Part of a small language model's weights.
Architecture: RMSNorm before each block, rotary positions, no biases in attention or MLP, untied embeddings.
Training: a variant of Adam for these matrices, 907M tokens.
Each number is 128 + 32 x the weight over its row's rms, rounded and kept within 0 to 255. Layers, rows and columns count from 0. Numbers have three digits each. The size before them is the row's rms in percent of the matrix's.

# layer 3 MLP down (transposed), 1920x832, rms 0.0263, rows 1148-1192, columns 312-415
102:108141155117119141143122163029150063201062126139111082095129125161142094118170151077109098174128210218101159140134160087142136182169086145101147127148106118100134138136083101170109130058144112129083064106201186120093134101130119138105097115111140090108163089109125082127085159133119106131121129127148113131115119
100:095143135140114189139186175084126118109144109109114149120097136170144057107124096126115146142125121144129162181085134128149146114112206174101144146105154155154113143111111128093099127040100057137176149102120106094120033107156180117155146168112096167145104164148151150141077092151117085161134150120115114183159116
099:134120081184073205138096099127122105133119163180131108122090112164131219122131195108142106140132084122140157089142129110113096156193144199131102151176171164121137172083098184153151160180116195168155152115133192102112151171093140191117111136121136097144116157081112123117162141147186112125170132146139120184100196
099:155183142123159186169116151140057089111133146114140135124191158183103111109073118178071111095144168082148128186091108126112113169074142176088141110160206115181138140114180144121107114145129167170133158164091124119184142159111099126080144110166077156127114127192127103140144112129191094139142049156097107109110121
095:130154189139164147076103139064142144159104162112182137138164092165177113152108133131126118142131160152162169119102078129106140164153149082127145200131119088101166147146119115099122138118142123118134180106141145105123087074151107178121163114167130106099174126146157116106156109166099168148124112122155133142126161
101:155122121121131166069140173082131163111108153081147137128136133173148141089126107138184158150165173135162129104112146146107137125104151080142137109112109118101141164156086095113097166138096171113119090123066133110148129134149078159097122160096159146084125162134137162114080135126131123152082138086125149130093119
098:173184083143118169140147153084189152176055114098159050134166117147132102133172128131090116108098117114099172127169143125146053194238184109157113101134155154161127097161063135156130145116100141120135132101096171159168101116092169119091124150115156144118124102177159163077168148110136154149137110100143073090106140
101:186148120113146134169101151084188147104137125195145110105115109125121160137073169087065127079144189092182124102110194095171182196093122147145120175097101121105123119089158137155151111137106074085109129143160145113076118129136164147165168069125108119083185140184128159129172103179122147119088149115097129111159116
102:105128170108116136106094151120108097124088145121130170133197108084138146163117134114112114123108117133160117187140128154092128139144108133107115115117112112152155095132103114145091151106148101096055116144121096106136175127129255150105177100178113069191114146078168151105110102172101117089174127105097141177128109
101:128134150166118159109148189123099137179119070122181138100152138083089169132169154105108173116105111160117140119135113126104203132103126126142126112140150175081121149118113168117142126179203174128121166132054115126135164129111105089143085104126120157106115166163133132156120135177138100141145131190111151145124094
101:162085142141128174107083150125112125127032104109124169138144163137186145124096202134117107134147139108156107155054147137130145125126083135165134098112161160180120119097168148156101154139128126177154103119191161149107176127198098112120136116118148129108128124107104102122138107132082107150138126162119126159116146
107:171096150117128113149144126141099080104131161135118105112136123179113123184116119144125143169164175133143142131188086120017106123077177150184109131108139138135169117115103071117100192169124141143085157130162102094178100155140078117135125066119126168150138089202101113175100072132115125111113118182128138158177132
104:121190121026168161137133082127061182125104169100160125073141125121150137115148141161194084165168153122117126112099133110084109125131115153123139194138080110124157153097113149116125176106096167124135102115130118127071173127163196106111126141132105132118171153150168181119101089221157165131129146156096169163121117
102:162112105094091082111161104113108053156170232122158063137157141103122132116146161152134174145140102141141138129143140181189127109093152069095128099168063137136122132088101054125148119080112132148113118185061147107119117130152118099116134086134139082086130118095121168148112152179181114119109150098095129135121116
104:069103141057144088154125126145123118177054168163146126128110122125121122152093101130069137125190067054209124164166152074113145122163145186159166135165108087086130151102153134080126152161067133153111131127207115133181121117078124109130118110145094142119043156116109128190128207186162114115102129143083112176126110
098:134176149107111115148096127137145092169062147192115126134144138156110144086152115151108100097198179122114146105187122054108056127102115127067183181176110151132122164130052103138196168166062155102120200084065135150139137111139096194102112126120119131114104146101192165182153105128111119073076119123102153139128111
104:147176101113162129137156084132176198143106098137138090098172082133183098155144157149094172088143109133130123111090185113090108101121134135167136159161112161141105154131105129151133129106118149085155095118172150108087117167062139135136132056120138122153142199096105126112117128080179107117084189093148093051103092
095:181204123126088163129136143138124123174076092126068143085136098124115104110125159163130057184077141178144152105141123118089149071125157162100124155151085128192130146078093143081150125095121086085147119121105095101103204130131061145141170132103109125107161130086135107113123124140122129114073162113098133112145127
103:078178086073136093137133102145159169134099137148121166115099148139132089179134147159111134086185109061158149104124114091117110135173090110130107169186182108127183130103156157138093093098147125167125161152101184127108062174101117154113155150104101143172162148169094181150069169189173084132120088146085096064135095
101:185131134128077138165086114170115091110107139084114133139119130109092148151125124108083164090083125106058150131089109137121159120084167103153098127110174126170125140121141056112127088114165122128122103138151127156126118154122096113150134122139114140202072134146111138178135065129154126202150124152095130119135139
091:111200114147114131112155131127206113106123081138120102140093113134112113129137161147148112198143164134073112148157096077116123152121100199122168107099125121022090161087132095169141113161135157136151114138064122152119166141120129154138086128116175116191094177090135092127131126151122104161141106094101141119163140
105:079142083138074180128131073188117164163111113135098101098165121106142152130055170132114121147128125158208216122101180162125157112135162112137182126106096166072132120095140157190116099105177069120144121125110138140167077190175120130108138105071125096149239114144152146130151106059151147133134135087182081144180164
099:144114114130103091174179117134131204123151129162107113073121094147112110164182104135093121155118130117105161063110188142115072185131134077125171185147187093137198096104128112077128131149029078111137111201202169123165100158099148089126115113138190173116149134177204152189110137087073089161123124096150139136105072
101:111101111161087120132099096069112189171120096142161107164158126164154154134081149123185171087151129127135073139205129153133131130130145150160101158121144127124155134133149149116143143117114123192157155108119198097111167091126172197140113100123170172108137093100134110127137096190098159108081196164137143125089168
099:119131114129118105053184123116102142137119109086110148129123110134147130065152145137129156139110176126018168101121134148138114121126153115136160162111048102141056110121130105120165117178170096111126135154098153191109149087127127124132120194175123118151130090123109115122099106106117104106184144131124059122123149
104:078100119119172158141038162137144046155193126191156133124121129155118117149096118133154151112171181135185111177129070137085102139149079146183137188162142085168130130079189138161126169164123124155099119067107147098138142101151133166151169137141117136138098134123137128119155113170122166172138093104131085087076111
096:157091165169112109092131127145169126151131114156107075167110123075160130185137163113102127177128189105094109116128161123135126140122107125175137098143098208157130176161145136101119103154118151149081116157099092117113112111126109086071102114175124107111169122090150128103105157088174133181146127145117131109161116
097:134149098096122156109110088085189145175121168108119117144176118149147113086164180094056109144137148182164185080174116190153080093133117166133131126102126181089088151141115173132128112108117060146159175057107128155140134157147078177085099094128126114126125084151087130137056125111112061128193161055123122129052169
102:116134114125134071127080211081104102140114128062176152134181068202066109146140136140125116129098162102133132167130155186107137128115082126147153135122139158137152110132086124106133088158087119140116139168107096139132165130066132118115112161133125164107151088135113144111132124076099139142128165118123154122105141
107:165102168174097105088106150129111130185093129113124102064064071159152115112085140093143176100170150162136206187127124118109130148058110143115145126147106166128153127150149074139096119213106136175192131146165118149159111116113114061164095198139138123108144147161109116120124141140125113158166117071106128098107174
104:157136140159096169092110098139107155148140147132100098184164122153082098176131091122135134135106091130135139029059162103107171110101121124078107185119112119149156143080140130130173088083146147157170097194099066090109122103140141139088152132177141180164132178138156116085168142109100110070109103154115146154198092
103:106035091160098083130130134099097116151146121162137118135107116151154099151155141117094089142173126141039140131108120095128155180145137131122086140145113109137146125114135127180152124147147094113151152126109122100152106131165168096148094142186133125150167103131104119105126096102177105128126140119119133178134191
098:135111134186160075138124169125157142126151105133114140147143119143121110092126127140119118147103093161133174097100147127133157188145144169098096113120129174102143088125092131124119159152150089166142129108118136136163157168138164162153159138090170134118101101086128149145142168100134138127148184109134151128127084
103:044115104152092133140107127076166140164147139117101125112153166112081150116146121163155081175084102145164127109128147105095094133156113132136100078117136099142123150139081147090152094142151139130089140129086163097118067117140172150096115147116102159102195190129123134126144092144136152178127117137090100174145152
103:115086172098089169136086199101148070124116117142150136119079043189148152154125101109177110080101121152145134154136150115130142149093141074128144089153163155118171130153129098149075089103115175090078168088036103132083096148098151168122198112162159128178152103163089168138134150147128074090114097181096110087102093
092:131147061159120139144119162161156159123091081110056116100115162101159145108105125161107067104087137122142142112105076105089113127168092090099116127152102104209152168114138153099144053125141152117160094109109171140147132130097112154110090159155108172170163082178146126158083118132156083098155164110065102141126131
102:117139093152148099131134120150110165117074078110160136154110122102145103170113138148147109125140120157099048163192158091144098185129155077112126177101126100115152143080105160128140133149135138111166101134169096097146169132146055129092112111074081119139127091139150131134121121154142129159116133148098127135107170
097:110167097152196174119133111167180183116146147110143109124147120132149192119154093172080115095151155032136158127095121104107104136163113090156131048172100072161213120158123110131158137119137194119172175068128112127147098122159151145083110126192142105108126159117105135100120155137167111152125122095112166161139066
099:153147123140110103115091155138119081084126138168097165119119164064120167155077139125127122162157125077128100182140126138092080118147137151119078074106127161094131139064133122156130124098124065134105149090213108087123112068127159071138094089155110181175115127136161120154151040105190109131101135122086107162145109
103:129094133106157187124117125127155138122161208143126179186140149197160117130119115135073101115084116133157201107136104182208195150094125114090118131130164161166159088101128129138102190204176160148137138100163144208118113110143053138064141152071038142107108103113168115084099152153219151101127129098122141124097145
100:110109094122109063118112136131090180182130166152084109149169152154104199111191104080129077109098148142135072158095140125110152177121094152180131159115132144138167131160175155131172070109120089156105140141131120132180131142139129117153149115126180130199151107148106110152137087057135107139155133133114207153138140
099:112092185150180144141144133130075092136120115164172107158136103150185091134161170102152120125139085148142126120092102126182199115148152086155116184089097146149122133037136112151153114142149086121094094165137091169105123154197145155089115186170081150138182087129110140139096103173131173137117101183204134094120125
100:133195087174135138135135158098117112159118142201084149111209106154069134131129114126160152191078136128131085144157107118101136108132154118117143142154200177083042187127100136144129148115111099122107143090138104095124150081151165075100083098088139115169125145149183130162150126163111123153128089142155116120088075
102:155146139140112111119090111166093114074112155173099114070088121149107169140124145140122114149111207121117131180156188144157138154095167145160157080150131071100065131125125191097107100100114133155154136144111115099175131108133134107176114119120113170093129155085137104097115083137194142142069141099105128111111126
103:137119119102164133103146083113129139188137106138089089124146111113140125158130132096118097085133110171198108171104163148145112120091158125118081098124175126091162169161164176088123120135101138186095100102190148139166132177143118217121095141119130143127076127127076191193069163131094077113129062106109146102191080
# layer 3 MLP gate, 1920x832, rms 0.0275, rows 1149-1193, columns 312-415
099:101148097111078131107080151143150129137185147091142092070113103147081167100108125109122087106151086082147123172086052136148077105100098152120160149163162114157136113079143108150101135145093167102091149137071162121133089137107107137135094138150119065146107125149101166121120124055147157175163114114131145148151079
100:126156091168073169148132124173079097146052138074160098125111166119164161151119158166125188105037110170155147124107127063161125074138166137126145095068133148116068140126117142162133148167146135089078114090127110194171083140093136183111110216140132171129097101155158140085093148077113182102129117166179165109111149
098:161130079143190153145107138168141078163153109095109164154127162221085157119147125140131089173166078150100048089046116175085115099103120194097118130167155115122125084144108177141123185133124163070137164119144138103135084182114138115154160147165156096153125112176125151194134156148156101179148101101127171073146110
092:164097126117147193136112120118152094138175075154114170109135129179110168106071103207131136073195126124164118136097160176103159108175121097129086108147103182044131116135130166145132154147128119130121154175146121141147132149121131073197090130138109165140107137148103109161126162093167138167143106191149150086187100
098:127137195181109127201132150157121090132137117089161133146167124169053101116121134146125159155104041161135124071146128100127105135142134105098170151102157077056145031072220118187099142167110069093118086140100126171093099085149092113128205092131119152133168123143148111134056075129094134152095161145110149167122069
100:187088146104098098133103077125146070153111187087059106118107116140119120101112183100132163087084181162154161202220110061134120184126107158110131113172087132112090148166126134117148148117121126133094176144137135112181159116155098159124194165103174101095124148031187150133168117161128133119199131078103116145115118
100:111153196147115130125139125133104106112117113102144164094144163083107099125124164088181142146085155107132146140143062062088126164109101141130154139168133118145093130148167115137053067131103154093122190109158124103119115066094100186153179115194098116154112135161146135125162172126144091177146100154094139170167106
099:114134113102113120123036149116074149129084120066155121093126141122107178127077091110164121116124147115099077214123143105107176085157163133124160120088086132155106134113101186131097162131169109193164171134158083136159079123085192161144080140138161101123163122113131177100175199122104119138163102081101089047171134
103:145109126117140142115076131096101089089126175091104118055134120096141118107134106069124140108145125094126109167148088096117106122121128130139130161175157159159096080078120174109099094147080178087113139146126109110048087153094145112151128111168146176124128165158128099130146110045109120147110133131092127122140139
104:163104141177130166132175185139111124078118102179124090167162121162131085152165152178153134117171105173168126113155091167110170092152096187123128094125088162121088089110198084133063133123073187185062109109133119175102095105102164100139155180092149093133134114155134156172118121135164121158131137161156172156189070
104:169120201114070086087123171158138107199132086150122104107113069172103076108081131084127108146152135134156159126117119059120144140130119135131137130130152144139080106114150110137090144138116146191138115178129139109137120119154150066106116150121119111133079113154139148096146169128156099131152141135198112061142132
106:119100065093067188149144138117137160117159168121133077106063132155166128100119060123115101125131127122165141142150103118178098181141158105109053161134158132116078091159063112118155109148072160154075091112100118157121114127094191135149128066128141179129162134071152118103146103127168086108133202122177128101120066
103:152128119144101144120192148100096105096130113126139129093125109124132087064103127115192132172140119119115109101126083129112107106113177155094074099198086163132139102124108096090126105124103155150105120118134045134145108081115201129121183125117107106119132176122098177133088137091167099124043137115165144177131100
101:154149143139143074164124137123081177178091105101083090217087111139116186113141115151118137129092114137132143109165107140121123139145132116156149094101139195088157120151155095167074112183139109121092159086150146130142101121093133075080160168059150043139111077145103106074075087114137075150191087076098145192167105
097:082055122111147133142093142122089151158125112119129147204081085145081175080109174114138129119202173117089130173094169152134157118191152191154125086151082104163124068117127154113185198157085161107062147128123150091081122126141101132119097122154109072118129118137102089087138129078165140179193120193030102114147153
104:154115125133084141128098118187080131111074090118132159118112133171150131117113099154157153162138160129123139165134116170098123163155103152147075184100144115083123128101147144123099141154077174112133099175120093142135128132093095148138204101161144144187154175143176130113092169133189128115150160142157195115160106
097:120113126146102128147103119137139100122188186141116091183080117069146177137092164144142128138119101071076155127133085105129140127174173135159124137206121107095065135168139144125095172168122134143081136107083109168118112119140189063137080112145129103150180111166145104139112141106126147228139117139107081117135086
105:165141083147119145190121122141138117152152156119118081126133129130135115156099125094056161125125137168154148067188175087126152117149121171115097119117152167135151147107133136112099170128121085081084114142100101128099160117094106141142134099130115126124079112088064099176088113052129114149146174127087166078111164
099:181109094134085154129135138097152084177141148098086177109188089184124149126103118161048156174111085127099171132128137163066125166110127152107127164136127193155079100150131143109171163122161168090098157186128184143158110140159122110154158097066144105172116117105184134148129142132210118124142101133152126093098075
095:180069144156076155171120140151202116189167078122143086129120054130114131084157197107127163145112114153142156099110163171139138157143129150070226134091134140091129101148158082113169109159063161153090088173077114179156169138139121108100170160137120145143120148063139084077100123148100143174153105102140145142150166
101:138125151180116140082144189130120126132127127094093131117123117143148130170150125151147120102145121120113145125082138101152151178158117106136123154117192168149153055136127143117095135108159121097145167130130097185130091142071118168082106160083121166121064116169087086125095178116135198156145171125142101122097148
104:140120055150149081087150135163175116161169148169098121097119124084109168125104138098184151175176089138146117133107166183162128121109106119077163105118120101067102075142126125127112080102112094102108118192134148137144106176103161119151093140121132082170063178112111165153108168116114070127170162107149145100172131
100:126108095116121062136102134125121089088155147146069134145101148143049143173105115086136151142156121075067113169155142120164139102099121100133077150132135099106071170122113158159092221153154122155139113104136114154100111157114155122145091139135146114126111131124079106119112168116138182136160077063147148107136100
099:140118073107157140129173074086152187138139216091161142122112137098111104180095200113147124181168185040098139134151075056160168109184128149128119108141120074126149121218150109038068151128117159089101129139184087089127140173151066151122141176140178112188170149073118080070098130093138114220174146117121137148126164
105:148112142161062096078112150150153118173161151141050122113085106124136115144137116119091086079059128158110081097118141148107071150154129142138074136114119108039102179109168106090166089189092184137103130117100116165144116161080079177111143138116188026141102162126132186149099163086133130122186158130149185065142096
095:144144179076081149138117112168161131138120127108135124132112129124121170155133121208159137127139115131129158133111142144162118177118097094150149121125120138111131142124120136091095113189130070143139138179152037130116146104091116136136113177074101151130102112111141076127100248085178130172172118138153136114124126
096:172142131097107057139133140134070160145140125155132140162106122156167081135118162141145112146138081155127121138087111189151046117097147141161129097168109207125108092084096110156096179047097160128104064144133097102146095219107161099096173074091041142062125111094141137107156146102135135085130079087146084080129048
101:146090210151129067175129138094181104088137109121104157155137092117110116124117155144081166139174076136126119119100104102204103094137128125140151144166151157141103140133163156142058177142159103149178100202108085122150108105165124114093115099098125138116146088074175089131145102145123161127075137214148064142107128
102:127099092123128141164113182160133131177141137157104120133139147092126127134097126115107137124088114142159174091137047100087155114135137121144068163107153115092167078130154189126142116140169129162137108138184107150172073120098108186106191126111145152121162124122110112143121193123082118138138146157161152109151100
103:132099162133128115153100106193111081192137120186051092142134099120130122169136083096131138126169145126167147110101159064136138166082092103108116116112157227158073131138104145106141155099152146124144096118146086137102106128127137160153083122137164151101173139091151107124101156021134103200102209197105157174149163
106:123119111089125143156113081086096164115124159066098138112082118143134128091171116093123143092131088110120121175128165099103159181140119106143069139136116130107132153104186130113116095161147146114135147094116109147165115132156109118156131168040130135153151096111110163079101117140113077107100137137129114158113189
096:125140102119118136146119085159110093136109137174159113167134136096161132161180122147149137151115087129104100155113130126137117144178096068111120126105154111123051106102145100180080163146144075117122128191099128082139108157107074087042092094055126077152124116095182141121093139147155112118159162203158170150127094
101:092099094139107142179132138175090122093078139131105119115106135149126110154063138139177182118138152130086141168215153136166091165122135200102138127184084177126112117113160108130104116201108173130143148107110123088111115130175181173146107143062224136168127140116107129122070096077150099116121095190198143122162150
099:112134088101102137117137114118135176134172144090082072159123079126135127117099160085183179123156168104086161144159159129144133125106140145055084126177116107040099105100164150063152153100166149126100130147117141172077156167147106126118131124129124055117101123109151093169142154138065051138156145113100106062119158
099:173126178125132124166074076074147112104149165129146122115110125149098154149100144122153187105138136141161096107111169168126172154122163163128115113138107121051143093126108106185179131145135158189124162152138106118145089096170115136129181161150165081100099130110139102116159147111129130119106112085145140144119211
099:070126136114120100151088073136103096179115135128105085182143125128105142062109163136117164095114156096127134104140081071117121150134105084163120126117128153160155147066117087111084144113105159125117147122110152131148112105140165166191227062144116142097093106167142179149136189148144137127113092124180123158093145
098:156117144196152107100061088076112141144116125089122072170105121128109169101153148095115154163115165163149170137149117110073105120082106148134178223131153091124138113165171122053136175116111172111113134109090161176172146111186129116177151128085093136078129204098101077119091109123080126177127153098121121174112100
092:173114073152060144127123158177086094130127090116176087126159139084156197175179180161190175161138125136109136128127122098133147119150092130197087161122104174136085123149158144090087150113076146164120089098133177107122166132170166127124165089163125159142139107109165170072129092129128112189074149134198089074118115
104:141111113130166152217100129093166148068123151163116117201121076132110189161099137105148101094141152083127098175110146146118137135119106126101157100117169102130176105097188136115135139118104124126102103098117141205121178142156152121169124128135150105091190135145096126119161132148074140159158130157094106167118135
100:112121165133162074135141132142122120098094163089143109098098120119131078094103116094139154151134097141109117145137132140153098187084128168142118142187154143177112127098150124163126149128122165123158069127041150069184075155193052098151156113135143150125108064132151142169066114105119187188129134192121120201149100
106:141128087185148155126088132132158131135154088166176155140114099191121180126064097160130109096074179135143086155161136146091099127117102113118154116068157200129150143174144180180107135156059120124104181162119134106181119155125100201116120131072121091148141132113119071096134076123090143107112075145133141085172113
103:149108119154189154127106114072137112103139143159108139115169130115108164127132101133118115120083122153091061175166102143133138154060169100112119123131141085146096156139196124166138098167130079190173138125203096083156073176143197084094143132142173104098154095103162114109128119121119131109141089176111120096146116
099:097096090103121141153141135087107104129134113143102119172117101173135103130114073173136085125132112064138118110152090155142205124157158105119068112171153146156177100079166096097107177169062179111114129066134136106102130097139108073101097117130144121140199087149140143160109098121099158149083156195077145164157106
105:145112162129109134143153173121083104101107131127087127171153053103190195137055118158111103125114111123094113124142155146108059161074143191141103113115117138095070077090189120145126160110125147106133080101138128103159117194130252136139131124122152128059153185154126156200122136090110067164106150153198158072115101
105:133107069156144141102100130201127149181078100031104080119120115131082079116134129086150184181189104120134107135093102162111118108167132134104141126110084096119074126127116161103110164126145104143149135138125086157130097130129169121130178126150147047107191142082075113155079132094075109128138107159117125160178074
# layer 3 MLP up, 1920x832, rms 0.0261, rows 1149-1192, columns 312-415
097:177134052118106145102130101146107169163121205119133138163143036124152105150066077076078080085154123166109102171127116112153134166162160114090081125171140155070092139096137067130082100188154167127086131120163194188112077163120118125118191150148136102152135102164121115149136105065155133190109150148122070128093120
094:169081041160154098131123115134168134125128147111121089123108095057168158145140107169122190160116110165150104134104179158153091128158147196118132141118102118153143103141069084112105134075155141177085081089095112125119150163156164107085080177130107099192129125120082241137097111142156159123083084120091143131150075
100:104150132090091158155148185111156175067135123167121102105132112079104160099137105143146130158111100126122126079139097099166107089066112124121121141095125057187126152151111137171132126201132123194095137074156129129167110109157140120127139096114150156114109165143144166162213164141136175098097134109100121081076145
095:100088209100170132079139138137124088137135114149181144122156113156194140148105194151125125120140117147083157114082127090112120119157132096109148205097069148108177154124108157177174154080159148121130123131049130094147088111124160136172139116151156120106151174141062119136098178157128094116127093124180073144131131
100:102110094132138150089152101162139128166168152141174146146160110115092130080066140090174084141170080085094131103206059115157088143118103102134103131117094150124119121141126152094123100225154104170128157135153141108088153090111171179140246075117101136148162112149100155108109167094113128147112118105140124095148181
096:114102137154081111157136108152105200171159071163122103061130129027074124138184154145115089192114124086116160155098127116134101113116095109134157191194129145126126130138125149150222069117140163100103120128083094188177126144150127169097133128138111174127042083124125136140152153063134141126126165164124165158139186
100:157124172123122147149134139122148053095160111133157155108120119070112122116131118108106120124099135160099188137158140164096155081108082131152157158136149107139141180109164123070203120141109073080147156164124170088160101089107110158152145148179167142152211115141100200123106121159134103092106097170164114147117130
102:106107183128177140134119118163127139081199102118139083120075124075141126095192190162084064167102132089126132075150144123168123179168150184080144140118085158112099105147114082187153169105102146127158117121099085139113134139069125145130149060071161190095095061140136115150152118146137104119144157102103132131078170
106:142130107123152210075089147173181111145114165107129176152121125134096136131093113041116083132106179158152133114109092117138140167082104147125140073127186144098113088116134092105104098120128099097173155118169132153127123138158115115120112099131156122113105068090111120128119074161187172115117140152122081103175162
098:118113153160127135163126120116105117120140152139072121096139087131152128107090115137096105175080113123124108078113127100089123147096153087132165111095136125161156152091098126123097160176088149107191097149114089100099182124115092081125096136188074068096124104115171152137117154108109111144087144130156100075104117
107:120148144109044114153198159150096138139108139087105108154120082079160118103068092150133065164103129125133121119076133131128220153149172076116157144121175123034117138144163091151097138024151111134149072231125110105140096122069146126138103171052158109128102098112087141131104107077107155123204144182168167139125121
100:132113076176131133088168128168180140168113175161119172163197103067181091168121117119132092117120197088161076155053099146079200117178097096152111115129119161096137127080144122121177159110139158147071104157148170087123175149168074117097075148143169087126131127099109120093143060162074162141094168120075135127195134
100:127107118129164150162149075083110072068099113170122135142130180099117117136150130178070113073113062103124110177194087102181124100155142050171100104131137113175166158106131139148083083143121118138159147172171196154122088160157047092116098154156085090081213114081149147062133173162097119061153116169108150175125109
105:112155132055119135139118101080126140177127093100133097141177163144140117155079153122105129091144165111121146150167062177108192144123115142091123117099160175147159068205127120160182121203134117121179169142142170142104112132108134068131149092150191221089125085163128118131128132107091165161130165078125175146093085
097:112124145129144137078133170160154109070125123121091126089071132146149203169108141143100156114115121115134127156181153109117045134164096129079168124130103184103190143092102221161151135127113137137121130197147135146156181179125099144119102141153146144143086084130182179129092060145103169109055050178107135158064081
108:121138094104139167066118101116144066130118093117157163158116123169105092048112186105109102153135120148129074110212089134153135096124094147099128107226084189116153066110082133141156098131087116169125138164135167103129132129112144140126156168101103119073124201108114114109159087178160179117164115158088087080158095
093:117138081153098163118129159159116150144061119128143111179093159094144132175158142098165141153110152162171147123101097143142133135155101164126126098163148119065106088091131091144136152184125134121167114108100126113144142122154091130165111114122080072184156183104124211121097099174085126176101157110108110117111137
106:152102077100168134149123159187067137174083108124102158094114123113145174172118127114125103103097162095175106166150170202088148153128124139160113174116163119107108122098152119125147117130128104110147156179109127126152122152189162165114160167131183160130158175117178123084160158091153091089131163077130126143155141
104:099127171117139023159140135177169120093146157082056121150162146185111111116097131155142133127175103047124093151138131129126149146079125158167147131114145158072112107166039097165120103100071120094116095119145117174166199145077159097139126147138176138115117122110113146085091104155123166168089121112088147119117114
093:120100101103076120108105133101200091120182183139157162135150110137075121128084098061116168129176133050104176181142081117119146124106136174159148126156064101089123130104132156160133112188141068085136127121133141114094103077133136176125095143141144147107117187163154127179156121155175104225080120111140141129149149
106:125100134071136145134142107154155135122102094158187140116124172117123147142136109164157083155129121200141139149106075114111165157117150067099139156146167124175109145124123110154131091127092152177167166134075152138129107124151061147123099135106128126117158087120153161121090142129170134181143157129148131135135166
100:123134137111120155133137110055071076126098099105155189130145072110105126117099178159119103178213133133117157077126115145115176133146142143124152055177099132112147110131171105150169115155077137195174143164200167103100164103112094086176079154139135128116091110150101101098127058106104102154090130140138056179170090
102:099136114157097119119131096085149166103105138117138097091099121184088152177141110077063178109155114149155128188113139077137120155078159144131151102134101125142126182137109129140133098093136110176170127194144097146175117116091157159167127153074075079117123109116143144062140212100116083115101157121146136049139163
094:118147146163140105152154132102083136057148084093154136149087135084107132084118149200112140121142185091130130105107127126139101156114114156128164132141197112160142090151113144173041158149090112153097140118119177162135080096189145159087142123088122124113184133147177119132139103162063193176083127108075159148141104
105:149161130125092155159130080119112161087141116195159103141177054093165185180136044180122141145148095107152110115111167137153130124082109174124119085116119153104119053096179107118128093138176126123142146122110112129157110115091133173122137076170137135143124135157134121084182165099097112094133154080139126157163149
095:131121113148070131121124151101111139147146123112096090182145091182139162131193118122148167170124125116173150120154124147119108095193108064102214130163145160142121133129125141111123135104138111154163107135114120171144157115072112164067118063197107166097155138202158142125092110138141119159081165135131105153184131
098:096133086174123181064134128132129124182113083111138120133207096132203130115169087100171126109037155160173086114128105140103109120071119138137106160118091127089151105114123160135152089192163157100151180099139092144076071150121117074112143079157127104142153083138117057165173171096111133089134170127155187085140107
101:147150144178118090092103101119154134174125174118143055153126135148112152110138150125069148131101139153112149095114129121167130124139129161091129100163203197126109177097083089135114152112185131140136182098099154184104193116111039113155085073117090100109104125151174131149167110109067101149143130090104159164146180
112:134121116108100090091138073119096202149109109139142130216159072120137171173141083177112107137090139087093085151165179178115136120119168137148126126125099103134080057178185152114145113133103088091125145122156149071137175114126086120073135092047139163114152132119160127108124109150070121190124127117122183166066160
108:132183062131197149122135165153203165121103153119145148147134105123093184148088122069061088168128139130197153125123157118153141086136117122152124111064144141174180098170110054138107106117112067146103144128138102101173133164068121190182118108131142121124083132134106116132105145145135081139140106123145165129164188
095:083128153131117126131114130106121134146103093129081084126087045137110111110163149084117121142107096142135092098105083184095134189105066096143126100173072148153122136101160171101094096165117086139080153112114106131132136062130163151172128112129158117116151084129074140092153070117153145169155080114111142168139155
097:163125148137095133148181132129062144130127116109145113080134101140162161100115065116106122105153126141103107122108140068137197127161118167159145169114140103121132093134092112098139144158081073147112175138153153152105082160127100145105118066147112119142164059136122141125162149130116085147132135092163129121169077
102:095143231146130164093117130116202158135127162169103118085130130156133165105086135202194163167088128100120124155104116142082083110089121122088096124109078118113070166165167081117068133099134096164099112125068137127143141122093155085134170102101100120080148133101085085176176127152078206142108162153102111069140160
106:119142132157163160121098150143084150098149169095181131127143118127193128146135088144094082171147101108136089054127126094145147118096116084132170120062168165127163121147147132111113149118190127184111131116074068186158128096046103146038148145112134129118064096119197139124117156161115138144192143108137111073110198
100:117102178075084131115138108103120142110156163153134118107137118190076205147120057146153159117156099174114146088142154110136175169106178152123143189111143120131057098123132115107114178153088132163135179149111133159121151158121106072075115095134173104124083153143132034039117119155126168076115077130090108101148131
103:116113114137149134090129125132150197148119208132156101151134151085120134123144144097186120144156093094103114084094133133132172122147121141135105107114166093116117090187192105097099084181119240127191069149155108155115118087113122170067082123134147055114108101120102094124150167142099197149162119121117147081157091
094:078138166093147130151106102079137140053045152120148083149144104159147149121154149183179060138140083077095135113105107085110192075095127030108127087093131109100175114120141136125185163132109136147138112102130172136163118135118116175141088140142166111092127104127097158161124099160144114176200102121099082128091128
099:115111109093069134153037149112108129133113136104093128106115175098102127154126116100111127120146109162094074178069074035163188177160121147112150147063153183178110132116070082184118145166123108112119113070158094115180155147186131084138105101113112080096136142036149144079119086108111112115114126142110095084134179
103:110143143186155140110091143126128108122115159129124121058076137137136143147152145138120135119112130113090175121068167044140114114064108146159113117095137120123084130165169099132112113097190115117110188160103118108149129073074147231131070143149132169149077116097165145077145205116162149135110126123160124129131111
097:129134127124127163138141096113181162150125105146144128109118141129123144150181070086147089137127094114114117174144108165124133145074106186117172120160128118172154102117041156131156180141101143114068171076148120108159117162187148163154090144162180158173119096183137128146108144132102154141095143139093098127179122
102:155152138090095115142208101157101122102095135140089187112145127023142155153158184148133149139083178120100113105101117095137139172116144142138146136153117071133160115163126051141089050153168128143115067117132110135143135175130153126111111085108136175140115141112133178146112187155097119119185112166150134158115127
095:138112083129158148149134120121130072120105141140111144123089179143134113105120098088138121196138173121162112127137129198120163118128130166129117108160078104138166119128102112193154115147145140119139126167121202099143095141087162185109176189122169110156123170156072170140120125123111103168072138119108117090121153
105:050113119148125136134122142137063126120112128113155195123060099118132122138175159164141082132111119111129092095125089104108155192154152080160100105087141086194134153128173115147119124143098157112028139126076141132137164186095158135121105155133105121114140090128129121167117113101091136113155070147118066189092085
104:100154158124130133186093125112126073159047174146100144134102141162082158110142124115122098140117131133182094135076105170092153181149155161127092042146067129159146163058099151079108093107101109108153166147195138091148136127137145192190168155150178151106103146084071109145151144176151171112139147141101114123156137